config.toml
num_hidden_layers = 14
hidden_size = 160
num_attention_heads = 2
num_key_value_heads = 2
head_dim = 64
intermediate_size = 640
vocab_size = 894
hidden_act = "tanh_gelu"
norm = "layernorm"
norm_place = "pre"
norm_eps = 1e-05
positions = "rope"
rope_theta = 10000.0
rope_fraction = 0.5
qk_norm = false
attn_scale = 0.125
bias = "none"
tie_word_embeddings = true
parallel_block = true
init = "normal"
init_std_qkv = 0.0349
init_std_o = 0.0
init_std_up = 0.0349
init_std_down = 0.0
optimizer = "adam_atan2"
learning_rate = 0.00147
lr_mult_o = 0.851
beta1 = 0.9
beta2 = 0.99
lr_head = 0.00571
warmup_steps = 412
schedule = "wsd"
decay_fraction = 0.689
decay_shape = "pow"
final_lr_fraction = 0.0
batch_tokens = 16384
max_seq_len = 1024
doc_mask = false
z_loss = 1e-05
train_tokens = 93500000
max_steps = 5707
dataset = "wikipedia_en"
Each number is 500 + 25 x the weight over its row's rms, rounded and kept within 0 to 999. Layers, rows and columns count from 0. Numbers have three digits each. The size before them is the row's rms in percent of the matrix's.

# up: layer 5 MLP up, 640x160, rms 0.105, rows 468-510, columns 0-159
# down: layer 5 MLP down (transposed), 640x160, rms 0.0916, rows 468-509, columns 0-159
up468 097:459505561460510528495477503509478477534504509517482458533468522513521498489554501485475519497472468471546495487487516517470503425499511513514518485542490494445523510469498498446483487482458480487473490530514484510493512457465493465529510505477484508516516495475524495501530517492461542496505520538510465531502471489477486500520516499458493484520488516481519508524523509525592524502493487513536491509505492490537481482465470509480496508549491503539499467472506507486449468488531495
down468 089:491519511513476534512501515475474513501482502525499529466489459453472525478554503465509530547500484530512559516474443518526489486504440497503496537485483505508491492471453527538522521492515536543476468479525503531478525499508483529483528483488509498489540475540480505556504491479513479502481509489493530487485431471489487487520491495522517533492547501492513528521511498493428516504511494522513527459509486495487500497484546483464483487552482468476509527508460485512495465530499477
up469 102:489500512534467462531501546508520516487479496521471484507466505479531495465506476526497538493495516546497488479516503442476497489515473508511502516487519491470480511505547479502523483495498481463479523501498439461537489527534499483547505525501526498510494476505487481471478532499502494486495467469512436493532498497528472514566509485514476506504468491495498475530467513542459500521558526487491494455518506488506532521536504499465562524471478571497513468553496488506503519475477478
down469 104:571498514494490517505476467512472470458492470501469487497488487525516542501502479525488524530519478497499485475480550475523540517507501506493485518450489481477465533491507532505511503485521445500503495470511493509502496519515468467512533496494513503517472487475499504458500485522550489490513539522521517533506462532485555514499479496501536518485528498487524472525521501497507517464544515512501506478510486503471480536460429418502567535483494524478522474462494476449494501525487507
up470 097:472460496523497505484529474495516503540513491498494511481483561540492484512528502512490498514498459520493494507476500525529481524474519520516518460453469489484485509436505501504525513522497546480533494544488466518484453533507480477510515487469544530473541502430507485506496527527539513585513525487489507516517525447489503536465460517490484480486499493508491522498477483559483510537484499500498555486501507505507486517511471519465481532514473519480480481501512484475482446512525485
down470 097:501495482468478493492495537512491497478464526520495506455540485500550514493538543510520488467462524469516498578500474508521443503532520509465515533562469491529503503511515496529497467529511468529522506513512508482496517523485513543498498484492476464488464522507511478489510533479495532463488469513510487516492481483464482452459545515544484509476517542481478490534486495507488477514511508459512438512509547504488547490485482482494506525487545462509480500515471477470509452495497501
up471 100:468476531540519483505460521478538528529493483547482494525473468544511473472532486510463529515507509507521443483509524492513568467494473503525507450497502512507527490501499523466534497504458506489476505525501521510470508483517496501521506476457477513520510478448491486474493490518553485546514511460513481523514490468480513480502481504489533498497550521493517532485481480508532520507485494486478529513500515475488438524527498538458500516459510520460455448517497525533498466546502506
down471 102:448503508470514478544503498481460501526485487500522509514548462456522480540491502459517484440539466504499445509480482476506514478507492510495505504489468524426529522501479506500533502506516507494478497495476506497505490543486501490501517533537514489535474523469520548512506450487529479477499495523480543456460504497520472510455494458480504535492470510533526490504510506497470453520491502513518520540504504479531546521529503501486503451479526519537523542507512512498466507510511443
up472 094:439493501511516470531507493474459508477498533510438520504478522573499528516487517503493548470491469536539507492500465492524524526499454490510480500512483485531504540471510501508456513436541507498487506530460481471531512478517520508518476523478473469506533495466536508546548463493488501473487474508501528511499513472520474521510478489497464535475507501507519512477479553482503485541519500513498450494457528507498504515525482511509490463515486528503486517551509479555481513483497481
down472 093:539482514522472472485488520554497512524499489491567520509477502485491499509470517538528460477504515477482491521483528507509516455485531469485521476476514518399490501554494513502558493512451488510498500487535496533521480465509519470470498466443523530494506541504499536500501505505461536535492512497506483495481477513495478505502524479532537518524506484503455501547525510490516477496484541475494513477521520543474518504499503452472524496494499486508493503469512499443497533505458506
up473 103:482485553491525530520495495509515493521489497503498474510470481510517465470514510480465511528485459511527496458485513488501531494480465458489525466501473493470496469525533515465551469485504483495453466484530524479471504478511470486551497489499480489488505439496496504537512524519525528535459550517480478551531485476519487506486482479467534503515481470479522546507491488516594514518495539480456474492479506510504507500561476520491525525517499518547517505491538495515490486488510497
down473 103:527515490472454472502476519548462498463466497469509492517502461502531547490504500513506463518505520513490533501535482496504508540499465549524473475489527459467517503467475481516470514492516518504543510503532512510497499495508490482501505514471487534516509487482498529478470505541471476508514479497478502516463487489495481497533503549526495521538518490504498544512492502470458490482496493503522482519511456540534475528469416388500494533519495467508517539507486520513498520491494504
up474 109:455477501472514527487508494512472546488525446536476505518466502525465509528490501520511468542464485505481441475500534512477536499524503513488501480514517493493505505512503526467498535497487474494494463495500535513476499500522443473451491450506537542527539516459511514459546476478544504478475480488483529485471493472501493509476481503493485505473551517490555541505474527528529515514477449480525477517476521486509494484516498557506530477516496502491521487508526497518534515508531444
down474 109:479525484516501462485509515522481490469469527525477475488506548490517547527533483481483518460511500533490511488531498486497527493498479489462481527520508469527507496469548501503534498469481470526499523488506472488497505489493517523516480506543510489532504519520478482510481518520490509505474486504489463489515473529499567496513543487522518494500526487514519475530502466515508467491491535540458511502531508553474470500515497482488527516387480417480514499473454495533482531488517493
up475 103:457519512517497477526521449490529511471528503501466448478421534472463459539514473499494538456484500470497494476535507516464479505494502535498547471477512484502515499472511524506453480508444471496505501504483499509501516511490476481482472533495520520541531506497487489499532478504474518513470532474526522511505486512479511508520512509443480519490489549537512503487506508503508499498505541508531518524496486459467480487517505522451524540512549517507498513485572537519532481500491460
down475 102:532491488500475494514471468529509474504518496548535495526472509493457491515524482512495515510451504467511527519547523491484486539516516434529477549536545491441481503507473478471508501489519479509473483516498497501516522505519492533503506468495490502543511487538499510523506471520429539493470547483455489467514526482493519511488509496482492490505511467515495510508458483492529466496519510529476487512485504565560449494498457519507532520479503532501476473517522491512462508485505442
up476 098:525449548512528500486448510469536511504513514512472519518508498483486501488533514491459456518455484521450471507504525489496523511511525514513463539506553465514491519498513515487517489477459507530483498457456530480551510494453494538509502483530552517521506480456513491486456503501514483486505512484510498511487463506486514558484517495524476460480463486481498476497475484501500504452528475559514517526469509477512472516495493503474507543529467529479480462548520506523527490523481529
down476 096:500539497528544461501493506532461478506476491519487509513459473471455508491500539467477536432438531476510471472490464496503512502464473503524523472482496520512498495512475564476509498496526487482458488494508538532486509491494537502506528516515479457476477449514533528529511482505464515516483554498498458522519513532478522508502531543522508512497499510461507487517512509444490517508506542483482468524533446480485501509513532484540507486455499509509523534488499509494517477480482530
up477 099:493501491479522470514518503482514516506461505495466532531523478483501502503524512519552523540480542554436513474479531453480477497503541513490453506482537495515509524483509518484496483450501497479494452507487482496497483515532451562487484512473516525519478489500503484463545522502528472489487476481481463499500458490521473527489506502502502438463556480461523521511489479524508508484535475554489485523508482544523504524523489506489532496482518506479526507504563483474481523483473491
down477 104:442510495543502541447489478482518489489483499544510484484496542506460503529456507483488495438504519481544491459457480506534523477520483481516547471514448479495505489475504450471494527547504526513475524506486532497520490496434547471514500516536510521515499511481539504512502480473524506500484518505518539532511497542462502478521517505464497505482479527531498490504509522508515484518471534510496522505485497484537500554512521482485434473499452494478477504534479477487479520521502514
up478 104:495490470500543493546451539482491508504548512518476501477480543495517485519501465525510534512458465457489480494507468479495511455502519489478514500508534492491491481471492497478518487473513497509464498500481536522499474496515488534498549490462471507547497478478527479483521509514511533500498503526458534503538497507491517480547531496486495495454462461496531466484532455508559520496521475499425499508506510483473458526490488484490525526470544533460508519528541528534502485518466507
down478 104:554512533488509477461508487504500529499522503460416470510509484491482498521504488468483516534516526501455497490482504487494506543479509481513487517496493526502466496513502519528517534530507477533445497537480523514475513506541467484495524505558556499505481538495515496499475477504507535531472530510489489502464465516501544514456469482549496481499479530525493500532500488500479520446469486540481473480531536515482472536480476528478486522511473513475494470496512477469475478554476536
up479 094:497495512466436483466422476482463505493527535555505501472473493501482515505520470490518549503465497541480514474494491489466445492495533535484494503525511513503494488488442476489476487536533485496485476515539511516496461522484448483523518507512500508524489503518539505489530530506485511485497528518521489510503501506483476536525476544457506505504504480508493466533505521514496510520503517466505468494517535489525509541470438493499446518535490517533480513527547513537491453467498521
down479 093:497499482526503518514528536533486528519477539459524489522489467488499544496488501483479452488542515487505508511526472506490503496493491529500551479471530502503499539473524527502502511509502455479516478500492508500484498487478524504505447510499490477513465485523480472499502518457497504546533533502489520519473546497526546475494476516551494464528551502492492524500479505479475533480488439513482505519492493528478490490531526430515488507493488460425435472520475510544504533532470505
up480 092:498503506492520496494511490495490486517492461478482471522490490532521486517520526543495496526459524513504512535529524539522479421495509490482476522482474495483524491427531526469524460506527474477501486518531486490508495517496494518555445491494469568518476465483474498487528505502490493497490519543532500498516462515464504498509525492502494499460473499496523484513477490553518491478508465505451477521476498487525454484566466521439492500478524526486502508564497499504520479511514474
down480 093:524515505482511487447493515474548482521490496514530552479494513473500514505513552492506515503510512512470463469462482462483461560483509543498500436502495514532507534531475495540511507488503500527506478495473550474494492500515480489483511515491562471456514492496522491545471457519505495524506474500486508527504533492521456491491485508544499500509508513477474520514519503490495494505519531519534514471532502497483515518399520506522476496539451456490497501465494479469469484490503528
up481 111:480495552500532491483435472449512521497511532489458513476488552535454518477482496506488472465492527558491468479470536487537512498462475531496503527490508497518475500490499541503511498508478536500485512536514510481521454526495456487500498521490512498506502432454496477506539513530510498529501530498500465513542455500455518518505474499504484484494471501495489496527468502494495546510506496517466480512503513478501498471526495530479519530490476561462540481533527479555506477500509517
down481 113:464490509502491517551496479487490497523543491527539520488460470468485546492441507524483517500529475478472430467464499530477529495486511498481487520492523562495494478505498523513513499500485509478454502501514525481543485505496512468500487500496499521495479546488495549501487504536467466504459495507476500509511518468504500464495549502509491510551469516505475490522477503504450511522502514474564467576531461525523547491503503472494523524475483509465516505515504509503472541489475514
up482 098:484469472525497530521471488446504485445507483520481554530535512483481538512517450507481513460504504497502479464457519487502489467530515525550466498506496490501506474519532487493513502492469513513504468527449496505528481468483539499479497480464528552473510533476511524483538508482498464521470464464468491533528519507515509538514493510472497462479492479522520544514473481512503473505534477530539560518526482496501460534501516498519497483507499510524456481460494480497502544461466505
down482 099:528510531511521429478510519502467454504500540491498493497493507495495483533513506460514454513493497507507510508520468477447475506450524513476505535474489508505532527501477541456504519455500513506498447485549467507538469505455479510495539480512515487521496465526485520528491469518483525521480516510519526491477545518489494493501507479528489521489475480499476461488500492475530494550491539494492477502464465579511533515532462550511478482501472534553530523489507500482492495524502491
up483 099:505477501517480443495476458526489494498496533428505507516497502502510502552503492514485560506508487484491480483500485504526536532480521500491497490478462507516503508505516475529532507518480487477499518499494472508515493509489444497546498481507494521564481516498477518454508477516506478520457492505512471560484494479459536492474484473472542471494490502500518446537436473500510485491538481537480522504498528520496497539489461488488544528491486537490505480518485553431461491500525489
down483 092:487510521490488521498522544470493557535483504529509512477519462513473499506555439488501508463535498493474513517502459496495451520520507508508506475504480489513514465495460474459505511481507510493504450504452507481506528490545513525469506537514514478483477507466550459530483518532518488459526493488505490440495504476513463522507526461457472497498541535500519514497520525509472519540472504513496458515541484476568540484498475502525501492492500458509500500481513456544512497497505523
up484 106:492499497505507477493496486448503513494451501525472509475497485471469497530528469542498535494448498509436500491458504475508547471508560543481502510484536493501500522473490490483470493511491517472448484479457493490493526502446465507474529492517545504507543491524555490481483529487500502491487515480526487543512477535475512522504493480494481463545501486501498514513466542507496555474495494532511454493501482524506476523506476534476502511539540550521525457526498460493511500482467510
down484 107:491522515483504504548529539454475440509527470500501486528471515455552491467500479512492547507486516509461509469509532514498459536514505468541451507555513515462492447512509465485525514516503487511475507549477479539510495520490498507499504520494515484491488527522493511502508439513536480508486477482486510499539495510509486545501544498518521507484527496534496474479511534471483510492477445490508509524490466520474496495485493522514504437512478524470465551519506508481490527514520442
up485 086:503514515496490508494525520458493536482498509495502505502496448490519496472568491558465518517505453539498484532473510522492506457485519516481485497484495514521526484471485512468529516509494519492478525525452534452494495483542461505524476466463512503491503511461500552489475482482557471492488517530506467498531533500431516542463464536491493483508519477548535517524439497512483521517507501468482490472481515500518537510474478494510518548496492537517463491504516498493520456496507484
down485 079:462483468493525482466529500466541473517476537539482466498504526490503457488543508504509484477487509501490539496488498515537467490446498500499521481491525520532512515527494509522455479529480536507475494487501486516502494500490513501540503505487507431470504489471498469504451493511484487521496532516468525477490504495510512524500512471569501499484488466497465507468473479538510488528475522517503455504527512497510514447531505431568515500525514471459493504535518505544528461556512500
up486 102:505493534512516473483521529500509513494473497538494499527528490469547494494525496517488498493489500520430502485434518498459531491494480493482449488499501483499482483471544521485455555474467486504477472510469531496483491520532509535547497514437496547499504477508482499523509474536535474490479497494492478502463493494491498508497492551494512542479512495495517512457496479507536525510530469534544492546519478469567493504497486517483523536499513507480456496524537463467465531524484485
down486 096:504519473528486491506516485470477474501506485504471504458470492482458494517486506482463484500484553506532472505496477472501451523514488471499511497536514489478524499509500511486540490497516480523512495478523510487494486521459536521512499479537543489451465483503560493545489511505486443545498478508519561469526517541520507515514526480530503432499454468489457484473532510523499491537481498454526500511535457523528526527547518456514480498494488475509521535496521493544488469499520513
up487 104:467448522532521538518500432459530509534500502540471491512496491509504524481534463469500514486502501480485494511487509440509476489516458525466469490477548445513515520505508458484484510481472492506475454538484495506489519493454532517524518501461507552461495460507504501521502519509528483501448511469540482482548517510483504550488479521490556512470466509520494511523461498514522528489509525530517486490495498507500516510502472541502514501525511521531466457479530499471517507514463511
down487 103:504530482497464495503508500525520501534531497488512519514461471490519534531523447479494458494521499505508552511516459517466482506497530525480509468512480505452505467528497494482490530500465529521492495461538527508493467492548490472524500480486477481529520505528503494531509489538487480493489509525460473468519510513514548483483475518511467478555480456485511507490530476482499488568525534483548455514496489526510486467494508455530474496513463475534493523506499459551440514491522520
up488 093:454510561495540497515473479479509517516434482511468457523450458464507481443489487534487542516459477476497485510557496458442497501502485517464481530488501462492500493515490509476529485484511499520488534517468519469493497492517493476489505516513470495490505522473481533542500501510462507548505479485541470513520492494527547470509484498499482542489532509512535530494521489526481492541526521507489475481491489517496492531517540554467521523495495518514505527482543480501489513501552480
down488 094:510526458483544513503498506545514534487538512494502533473489505515499473493498445469536476506525516551476459534473451498510530471502502473540514502471499509511511509484520468506517515505476473517511515513508511441536500492481515524505436517460534531502497487495510494502514538543525503442485469504482479487452483511524487472488537523457502518492532552467495507463454492479512514486541516514477526536483539472483529483478483484481517511486487528533502472513506508553483476493489465
up489 100:505476465494515457496506508483472477476470501538482522555508475492453513545533489511527530489480535532455499495468494513474460518530477515535513497467463506501457521491513497507493487489452496517534422472487463492496516521439506503520493491504464491512511505487534502455490544507532480506498501480542511517511465505523486533474504514504502468529534487514515510491483486492507504478578471534462507497451515497494511542520484528464497474513519542494498481529461510512530528493509482
down489 101:545531498492502504501515551441481489508492521485553474477503490489508481511503505514499463491457459432500514528546469486504498475507517467468520510521484516490508466479509472511496526513505470474497510487528482481513484451503463504501512467503497517495495531528491489542503478504483526467480512498519487483557509531523516503510516493490517474485480487460514458510547457532504536495482553521465504503569499542453504517447523503514510479473468482539533513545491518486535514496471516
up490 103:452472493501502506540483488502501549487467499520456484500488498486495506461516496474525514518508485506487478504549517458480520521495503447506522506498468484422528479462479497479502495480531470516516497451521559478494481486521495517527497467494504516541503483449481523444506502529464504555471525499495487498522496474542524477492500461492528516500511484529540478487496465506554477492539533510507509484461518559506528495485508503442511507513528517520448495484501497497489479513535505
down490 103:532480519510521490511483545495484531469515504482493522509479494498498475468515492496484518506471509566528552541477476537451485476480559490528466506529480487498481509519468478495464486499531503503477495461468583485508483526509515489493478519520512487472490508534437558499456508463494548504504490442479460523517495502531504504479497499495477435502465494528489511493521475491458488528506502532514489504524461468502482523546496492494487533516508492494485539506510534503508505521507517
up491 101:471484492484526491480459462518497514496481476513466526495524528531499483516537528516470505523504490466481492503479530479484504497538499491536519520515499465473504515487490485460525480500533510473503519469461525468539493489488521499461532487476553507524498495497501514471529528478470476505475525522494475518504454468471502453473535467459539472461500496498517473498485467530523506518530492477508499488456488557472522529496495500504540516496472484553469571554556528506494480496530517
down491 101:538483545503486422457472487524484496470523531482488519475498488537520556504514513490528501482523508489530513526493483567512507466482535496483470516478518525480473486518483507504498524509469505506457495480527481517511521503521480518507510495503448510519494451501448474468482468480482544479527507500488549500535504497502535487481468523503489493523494494521483553475500506512467472541515500511501481469521517480460470508508478539483490526489483557516525450495512496484559541488480476
up492 105:455501521532533517527518504439461497471503505527487525508496477490481483504509456502469508508491492493467459505510484502518539452516542485516476509508510497481527454504524467429497514523480494529509486540486493472496532468483481517503509471521535506484516506483511481492515496514504472513482461494502510493546518478479545498473473516477471535460473496480516520477492528504546510521486463469486511492489545478545506541501493555501509503513511521503432458556488512531508492533553521
down492 108:439470502482490521497535498507464556540488514520483479468544544481471523462512504507520485469520503526528449491499454461445506516482472481528471475468451541532476508464462507464482504501550505530491526536480552508533509497467470528517524494532505495503452493503506480523514506504494519459500516521514552507494487503508482517517501494483525510473500495499503487453498480512462535520497509516489511482473488486477529470527490547500483471514507533481532528472507524511513497489507555
up493 091:489524556511491457493513497524488499563435498531463494526479536501499458487489487478529498521512546540519525523473504481536510486529491474526476496471501486505493529507492507488510481489507544487569522509519459494501480517466522531500507513512453457536533506480483463455563493535493509485484485479493469528508468500480476482498498483457540476507488480499511473490500510518560507523548493470491503539476507512472471504498480501524500544508491513516492537523513501470463496515544509
down493 093:490483486511530508510485507483479547485540503478544492474502492492481524473532558539476522496482472478487533448514489495514460491494515510482508509511507512495518508548520525550499534486493485465476449491471522500481505499534518513506504477488472500491492482465527533459479509467471510511543457494487507499485505517512529524490482527470568553470487502507498489516512536486480483482431537514524474468543458458529523544534490469461488484500493481466493487491485489521554513494518512
up494 097:502488507483550455530498453510481493488441506534489511522474485512473490533510519535476513497480483521491504506446511474504506481474495490481472498464471502500460552521481494467504446482494486478473479517502509498524505512514478542490522492490525542518537442496504506476496511463497490516532494509515489496499468506473469503493542497500531515474505526516492522511493504544546519495542510554509463435481485509561521501510483503500502508508506554450473469476506496464520467545544535
down494 092:446477498476506517485513522444471461541538505500532516522472502487503501462524510487500549476526475510502551467531515485497461524486463528507497459479500517460504498507495478511549517492506505517494542482494555529529491484493498482489514531516479535472496509517506518485492491517509500447447487526520485513498509483511546545506509558541462548480473505482498456505498455457519482528478514510454545462472503479488497480490502523540480472512520471509489519489526520470504512493496487
up495 104:461478510511500524512481520476503522494549518512472539510488521503488534485500474526505491506516501521488464525424540531457534535523492472502515480522436498484494522484513492470535491505475468498498489481516538459505487505483472549507484480487526499509511504502516485501491502483487525524465491442469521473515496481475494500490526503468487497467544514526521521476554495509461525497540414454505483516464526512499530504492508540466501516525555522494501458490511495538517472495488517
down495 097:491515480546518450498512489486505490467494501487499475462493540463517501499467506494512524548472490480507491542531498487524501489491494487444502506475548485494508510447506465491465563510496513501522467453477478514537472498515525480473498470518476516537540454535515488497503489506523484494513509540494513491507521531457486479491533524550527525498501458496497496546477509519545513530486521495527482521518472446479531458514473479512473464478471486508506534529546517499473501450512521
up496 091:498480507549521532495488522496496519502457501522479551489513573519510473481503493487498521494519526537480498489501484499451513463519479500504516489492497515510489471476462490506507457470517484454502489540492461481534462459496496492501471466464471475534497480445500463499525534499499427553488483477518489458523484473528465496534508521531514534457501465509547485506526472523508504510506501502479510472477494505543499563510497489489492537490533497519486491537523471501522509512491454
down496 095:555519501502512489500490469509491492514524515451561517508496478496483530523480555488511494566463485489529471503488506493526508498467511522482508460486487482509496544516557508494487535512493473484494519495512513499445510505533431491530516524485509520436507498526521541495491463499503513486533504514516469550498503495474493529502482509510518464489477514517479519460527453502485505487525483510481485499499506562444477449463519431532508490475497506504492522522493501465468510488484494
up497 085:504497517488470516494509492451510464513498493483468498513513508513474534506540451478478509505494536532506469470446470512517424499495520475490464511522512505521515473457505457502535491508472512529521483524530502525489516482473488486531498461549508521524526559489476517515452513504513503503477533507513483493547509527430497499493494505513466488511516526470505490492446498501527459539489483459527519483485519469518521535481495488473520472552492510452491500458502508510526464538490516
down497 092:510493476520501521475541462523537504471515545512552500468526496510533436467470539522516469497493487454495514498525525497492527534486493513523514472462486508522534476526506522517494502489507496487526536500498515492524526523470526511451486507516511506465496441518498483486530496451504523471485486463465514468468485498529480491500522465446512516484493466500480525524524525531470503446527521492458490502506497484501510460518474549534502545469500468509524491532482494509522463446526509
up498 097:508497531468508490465489495490499481515509504513468533529468469576525523522501482491489551470498499515522492491494499516516535465516489516511514531469534537482520474538509515511539506489492521443472495490458495451527494521502506543466504470524520515497482459440495554455505499515492458520449507509497469516511498460482511510497492513496481492532545513556511508531502542528503485491524483481450526535450516503530494492465477494520504505498475504494466476479474490535513511501543468
down498 104:477513530498495567463500505467508491468483454519506496486544502474461480484522437493508455496493508514487495496515457576529467482521508525494497480490453497558522489521466490499515502464505525558490480509506508505490528469486517521500481545474516528524524521507504529509526485512526539510514516516467540525458486508482536513523512462439494483492515510524478473520503493517526485524443491512517478478526527481490481526514507457499523496485476464485501460510507485496500451498466511
up499 106:500486493522497538524462525503498479459533490529455511508444536518533486514522460502525517476466522500474462500474518481539499492532478513516514451490497514430479532495504507474503482488486522452517512471494527489485512561523522506489489476467534492561520513434485488492502499498497475525466541517461523508495483506478458533529473473473509494470531470545518490524497512532486544480512523528506485509485489487488540495444489501528494527479519533507468518505511488481492510505537501
down499 107:536507516488534503526484511464541511470482489448506514498514498486499458526502505496507517530535476522527530492454508517466475479463501462496488516529426445529508505484551520506494483502479533498511509522504462508500487512471480406494515518503490485497511503477485523546508501503507514441532513552544462499485498585482503488520510524483487480489486515499460529507506503490505504507516481480524486496482501472512528511536513517505473505532493484518496525520449468520517461523511486
up500 106:446497510516513481507487486500476484501472491479476455555501499505488529526481477467475496512518498488516447479505460466470496495524523466523505503485465494500471533519512515481512483465447533533502451523526490464518533484494556480485447466509523552508549486531493514506560558510512502507496504488541510491487514507519446466489452532491531477519480492484545500519537522518494494507504504512522492502503540487463496524536453542521514487536480517501487487506516509502524468517492490
down500 111:486489445537543486509533537514470490527493511509514481492492506546483515458509467521481524518487488478496525517508498509496507494496534466509491498519484468499510460511482516515517495522498473502461511538560503494501516547478540487494489464493574502494456518512490516522477460508522461519520448483484501464521463496463547493503465483545524511506444482503483504504512499516492518503531515501475517505536447459494511482525567555468496470471499503457502488525475511481502523505534501
up501 100:493454440546491480526520521503439490546490570512506508496503468508508497487531476507517522503513483494509493510459519467490470481474495513521560481511481476475494479490488492510511462506484491501462482496517488479474529526532502507505513520514471500503542507523517520505472506505517546471486486529427470544569502494541511505484477510484497511498524507508523496543517454499486512532515466467456506504457540518478479526511501507458468482512516553546498513496499515498494518480470471
down501 102:471492522492492534494441478538537455493471481501470514494537526517518547512478453479499509463535482473512551494526491503483548485506517476527468508498500493461505477524520532479494519478507486494509493476505499521491514434482525483513518480510541515491455495462528510499534463520496466489490482508487506489469532481451510506518522538572540508499521528550464504507519533482494467503452454516499523487503484507517474547527501450470507488497502487519509543469512501509482495495523513
up502 099:510477497449516487506443477477492509495496449531455492491518514544486491533514481487517547490502485488475467519467535520480496484476500537480493500518495521469516481487453501454474506486456496497481522496536516512492524542484448494511519515479556568502504463490545572489492490509487528506493535505497510496527515514513504528533515512466503492488547490498515494470544533486472506500505512496530488522557471490507534522470463543471461479504544512533504481504514487499488504490536507
down502 096:521504560478505504499548502522503498509523502488571484501494511497515512480456506471524469511530483496549525499489522469536506461528493516524493467527494437520520482489539484515486480472491446498522504489509501518503470471505513494524520513524483508505474517492495500506532514497530475540532529511460509510493482505496530521504470474483507486468491506537483532485476461527502477502564490465512493532512438501517486481493543436504476487516486499431481540500500476457477554498481493
up503 116:518428520508519464528480516481477514523511478501459480503489515512508515511507486522499511481508520512519446521512523506481511495465491578521481475518524493462514493480520494455490488512448482465471515494520458512520504515474437522526534517487510498524534506491499510492483476482509503518485501528529479500494462505489523503498544502493482482492559501538575445503519464529478506506515460503472486510503526469449537493528478536448533496513517509519513516535521530499514512469502530
down503 117:547538449484488518492493485486498508466514528456485532451492459496484528527531507508516504505508511474472466499501505491511487553486527452480489491492468488460488506507491495511542490465507512522496496479504491480453527530469514540473464534472479504543517487520518548467532475533515484492478520502507521523551512487508532502494472489546500531512433513500467530547493474525506509482493486503544492539515541507509498491502517530483486473541451510489488471444477519502500499468545499
up504 101:487480565482541464496469497505529509558517498512495505507475492505490505498490474501532504453491531502488473455453516478478470496545496507506511513538524510482490490517491520492518487509483439522500454452481514470503536490471426516525501486549562471536506492441517494483468498501503522555491500508468505495535457488507493508477514481516481491515494517499554474481480514535517502523536500496525494523492511486482479519482528514505522480524491524501468484490567460526506489481504524
down504 099:457465457485499474448509454511491490497471480529488504515529504516478457548487480492446518528504458509491518526498509534506487522491524525507524527491531471537473459515493497505498520492573530535489545527482492510506493482528546527452562514473491483456500510517525484519505472489482494471489487492506526458474550468459514475524512529523500528543513503475480503495526474477460496486502491502491532525527489510501486530535507475523480477500485469527486507512525453477503507467529510
up505 095:502492505484523511505484503461519491493442477540469501503465513501488519480507455451464543499487450529484500458510503454497476512515504509453484521463496499519475513473530495470527500478527509533515489565509502465530476526497547516520510479541478508476482531464489552506483514491510474492475545535505504513487452433495523487519526528519493499450463529497494504478498525484501529471483498502465517539517510536520522518498510506470482524484492533512467529548510512548509531489495499
down505 098:532528566514462485507481480519490473497522509479563500488474455495492482498471483512528517531528525453543459510513483525527483503491515507466499496531456518530506491504471510496520462528494489508538534491514512490497497509509476479525507517474480504516499546550531491476550481518516463567485498490493513506502509510496456501501474481546460499539488481460449525496459487499476489484543504509497517513495508496463506508514501425525502484513500440473497454508483515477516515484470517
up506 100:490468486502507516507496475457490546516497520477463520496496510532491521501487508481487535527467468497510500490501540484477480465569502517507494495499527453485474471452476506496438531505473490526500487486431489522531532540545502527483491493486533521509536497458514495493505570524498496474456481513477512524497488500489473501523515502496550516499505531506483480503570508517499506484518464529475503486522494520468492518505422534455484504514525551526511474514500502486488507509525498
down506 097:506552497496486453501514484517491501516482487477568484529458492541470494497482512534497514450509534502434511536515501490508468516497441500482493498503522496488515540469492507549509505530522491487486520454516490505513464491539502490442504494501504567514489509505464466509503514500488500489545471554480520500479489482524517454533531457506488473517524488496449523504513512511481507523506524512467485493481455507469508520489515506512509486508469451509526567508534490529476473510487516
up507 092:490493475520535497530484527477535487526476465502494534508481516526448512532493511511500485512442489498490502511504500488520502520485483497518507485460488526505485525502524498521476478468487491491501491491489465488508472513553531512524502483478517506490498461454495539463544513501545496481473502560463492527552465504525512453513505468460494493480465464494508497501500434501502520508539476504500483540532494487519542514544500510501529491462464575480515511531476541479473544482523466
down507 088:484492501495498486493443502548503521531491483493529497539528480468520475504456566479481493522524539465466505459538529502472550505536518496479510523483528533505501472522512509482533499512528490500485496501442484486493514512534515468479479531535485476509454522529490509514504498552527490484491546493497462469511450502504522463497476490553468505513513518523465510494518480501541517477491466465519530495488525487449490522453509511521509482471527450524482486496516499480451514500524515
up508 093:442511521520505472463532510473474492491488521456476480487516523531472464488495511521438522496507468522488502475502492462508492486480485504479471478493491488494520552513506504474547489528468521486478439508492536472501492482461497475487472408512509514510541498496531527505547483550498507509500526534494515530523498490480505491493499510480479520485500448515504486466530531531553489517533523503480493534483489499489546533541511511516467515491489494509480488478541486530467479502549485
down508 092:456481451511499494529480472502513515484492478526522452480471476519538510551511475512547468521481476497453469527544507496528473520469485481544502514488534497486507454502479457547524489485524540556494510500536482548490534492488517492493490511461511506508500514529490558535506477517496492489514485448483514518504509509490507526512498509568482454544533486516487512502474481486500534497503496522518481489472487534490455457493463478488461481510486504508538492491487529496490538468475497
up509 104:499453507495538502512471491473472496485525500536488520526493532523497523540520506495470487466485450534475490447531495491482494478488498495535547468466495507487489501501483532507552498480475543503456470479492548455503500507530503485492522532497490547460503499518494602500525525543523469499525499495515506534520477465518489487487508506467482506484496515511507498466454491491497495508491485522466497495481518475460498517492480528502490521520505521552465475516492543532506465509565507
down509 103:465523548527535484485487495512474486505456529491508472499540510509517520436562494491495483483488483486494514481488504489551492462516511559491485476527463514479481513476497472485552504522489500536482530474465556464485493515490542479536517461522518482458467510443481472509513520475485491542451469501525489485506529506479467483492491479486556465527526492535489502505494464547496491487514530533481539535491504497473490511506523487498499523502526485501515467538480493533505499506483511
up510 109:495461469490561534519496511456477475449527483560456515544529480530505473548515450521483534458470497480486467513518523526483503499460503527498494462490499489495509482479537508461478464487460513510469457493509500444440517465488488506518493481512495486553513500459528528487482484481456495500469480448516513525482486480485510517512511506509527500502508504502532494489495495509500543489488509479519487500493497453482555529505498526518527498498474511504505540481548510537518500492521500